Weights of a small transformer language model.
Size: 9 layers, 12 heads of 64 (1 for keys and values), vocabulary 20898, 113M parameters.
Training: a variant of Muon for these matrices, 1073M tokens.
Each number is 128 + 24 x the weight over its row's rms, rounded and kept within 0 to 255. Layers, rows and columns count from 0. Numbers have three digits each. The size before them is the row's rms in percent of the matrix's.

# layer 6 MLP down (transposed), 6144x768, rms 0.105, rows 2443-2453, columns 640-767
100:107103125163122133141199088106136113202149155124099095122109165129153159119100159154108108112188170107150061139087150128131121130127101125114082133111124136141096146139161155106122101138106136111137149140131125136145134103115077100123148146133149110110118096128139117139144133113161117128112118089123108121132114114131133084127069130131092176144112134165169097089125129099103113134149
088:113152176067093134124130117119141098163145165116164141117115107113137083137109119098123119174121163099126129134086169135111129134126135162040116145139154124090106082126158079076144133103165155149117142137070130124149184100130129124133114127149106154142158125112111137111117152142113146136154147170125122114122088151095107122147113160124113179124171151097118096127125090142128104139135
096:124126114133124168142151131097141109145146130111115127135107146140152115135154165146117096189129122111116167111172111142130136125136120090072185119089094137150104096130102123122140112129078144102150155123126140109152117151121143150137106136120114131146102106112104143124144133120118153154150156102146091123138139154164137115137114158181128110120124089160111150116105136138132133136099
113:103137093132133117116178140096131107165108168146110171133130130117125123110136151115152150129123137145129102113075098137125131136086140136142141090114120127086165132145109158127101152092141120123123116123145175121125104119133090132144113155127107128104187126094124144094173097140126129133110142167133145107097120104120135147112148134143108124124125119152124110148113109144158141104140
098:135156131113053149104144141085089125111121137092097137125154117141149116154090125090094136140122132097158136097134122108112156091117104145114165108174109129102118133116140094126091123145150090126171114123089114113119159139116097092119094145181116113150105137154171149134140150087133108094128108135114119186103141153129121115130098115134134125098142154133102110168095126161136131097086
095:158160096114102151134098091114140131133097159157132138094122133146122105143120104140126170121127132169127175142101077066152116155110152191118111147101127087112099165113137135103136126149147127089157145121083116129151125113133104159138122142099137077185122099134141124120093096108102136145134121140119146055171140134154081102135123111080144154131111127136136134192129101147111154105169
097:111102138120154138119134133146118141150192145166171104125168122089124159122122105095164163119142159143129115150130157149178129145119134149070175113118135115136127107125100166127103130120134169131151115121077127151122097123114091121162155100114110140139086154116130125120123143088063119104115088095125119142124168161130108101130120151094064143145155081174099117147151125136120134097107
136:106106140116127159120081090167147136138127136161113096154138132086125103059096114179103131137144124111124123130149092135123109115140124140187103092107117092087100129129172097165137155147121083133150177128131079069133080111093134102185129110153121085079107148150149146113086091129141148150157140143108113139118111135180108137106138123121148120134138126147115107108137134128138098141117
096:145101108156099140119117132111112116117146075145154152181122172126142118086111103143110192112111100144112122125147143149131119153082140103072134099124125131160142123152093162136111124126121136150066146123106140136157176096104130085162135133098092126147148116151097165080136135123165133135094101084086138168148124140101137155150160136143107106129099123105126188102132097110133104129111
090:154128114131120157134092138150105120153151146135117136123120161119121118119122107164168136120158132122143138104165134087053148109117108120086145127133132111151127079095124138165124139135170140112096151127131106148131122108169115140092134144126143102118139126078176123159075115097125140085097126129129111156125163115127133116163140165125100088123125149122156068146124119114142117115124
094:143104143093135136151085127110132087166104137146113092138086122129169135134105142121133113124104117121132129133087133108131131146128158172121126152121129134118168139136165145115152143169114104090121186132102139118100129128106103142091135071081117118101157090171143139133140140146144140179134161121110105117141122143131122125127137125137118109164151119152119147115124138104158142143119
# layer 6 MLP up, 6144x768, rms 0.108, rows 2444-2454, columns 640-767
087:116166119162137138146116113136124138129107166146122100140112153140115116107137157113138166162111098123109144157137135143138103110125102086149158129121120121129111107128143149121161127188166127110118114089144116117148130111124091079172116085107172117172150150122101133140131128125152125124130092113126154153153176155128082107117108135099118134129173136100142111137163146128118135122086
094:080120117089120131142132135145123123121125092153134138136118093072135169166131122131145121139129146144077134130168082120123090121121143082146102145115126133177098163166171113134160091123139143131150128105149123091105162102149123136151099141113144137126185160125140131161164122108105160079131124132162131185126158176109092145136087112131141125103145128142088122163165138170143091124129
103:133090134184130124136129138125125134225178087109142092098144172110130149102122161116116079142128147144090157113086119132122099085103142121156135083142133158125127120162115129132117145129153108109129107140179121134117132097105103101153126131131171097154112141137097140096108082135170088097167119138160139140139149102157144134086165122132134112136113164140140109150123090097085091135116
101:137136111146123134153168136149126122167117116161143118148194105161109138109094171124150075130142123158120147165163141169153134136128121080127141135164162104116121152131143149121100172120154133095153105132134133158149103127125168146132132102152144114141107166175094114093140185101128113140134112130108151145140143109136118132150163101174145112115122129156086105100185128130170073106138
100:130140131147109128149123139090125109148073107152119089141125096148150139170105153147134117139129120109097137109118121159151141113131083130143138135128098128102136115132091130107126099117121128073188143149127111147131110171121153144148122099176097106128127155104141121120100112116139119095144109140126137147144131162143134105130118119117151124114145121141105129082085136135151169172089
101:150120098091085144133127117099112088142146108090094125147101141127117118141123124115114080133157146113158107090143137101114133128089133112209130181092110120112158128105139056107126126103186121113119101100140095136145148135151120151120096172113127103098160116157093084115136090158161157161121173125118159132134155156143121118163112136177149145144117127117153091119101137136117127133124
121:098156124117153123164129108166109137075129156124095073127088122143173146096152092175139100115145182108135142111157132151104145108114120130129103133144071158117145143156061145144119121123118162131120165084136205131169126109156103163095167106139118151158095112187149089112085169106120101105144100122137138133140161124101116126148139158125112137107148114133111131126156126143115110121115
095:106127113193099122126128125145126161125112141157102154137154139129128127178124139132137141116153109118164112150136104152078151103140109140156118127121137100096154127080155186161125112159113139119091177090070082173161125105168104161111102097147118135123133140117136154148152144144074167123173078139102140101106127165115131130131135150130150143166106105107111101143120144155128117117158
094:137117125121107147134151128140118131094106096165139122104142140145152154135135149122135140157108131152138113146121146120181077135167178139076139129109116136125147221128111082122094110131104099155159084160130131156096176186133123119149110122116102112110127132123160122147121157126116113120151143113150136125153138118131133133106143138136135155152156137115126164121117138144138108115124
094:171127076143147134102114128118140152103137117133143083140135123116144132117078152135125175113161184139120142124113125101085147095172154167116080133136122089142131109104092142119112097150149154075123107074126141103102102120131136146109132118119114098151157131123111093103149082109105121130090163143129085073149104098137154107114131158089151105113126125113130109143093115136091141116147
096:140123140107125112100162102114113148141136148122112122175143175187126156111091075174152119147159156124115162125119144177106126089134146126148121173166157078138171121194111096123137162093115080155126141112147119154093153152104143141145141120142127115106115097109114096213104132115153104163089150132139140088146130096172132177123110115089124117155117104196120124127142116135092131151118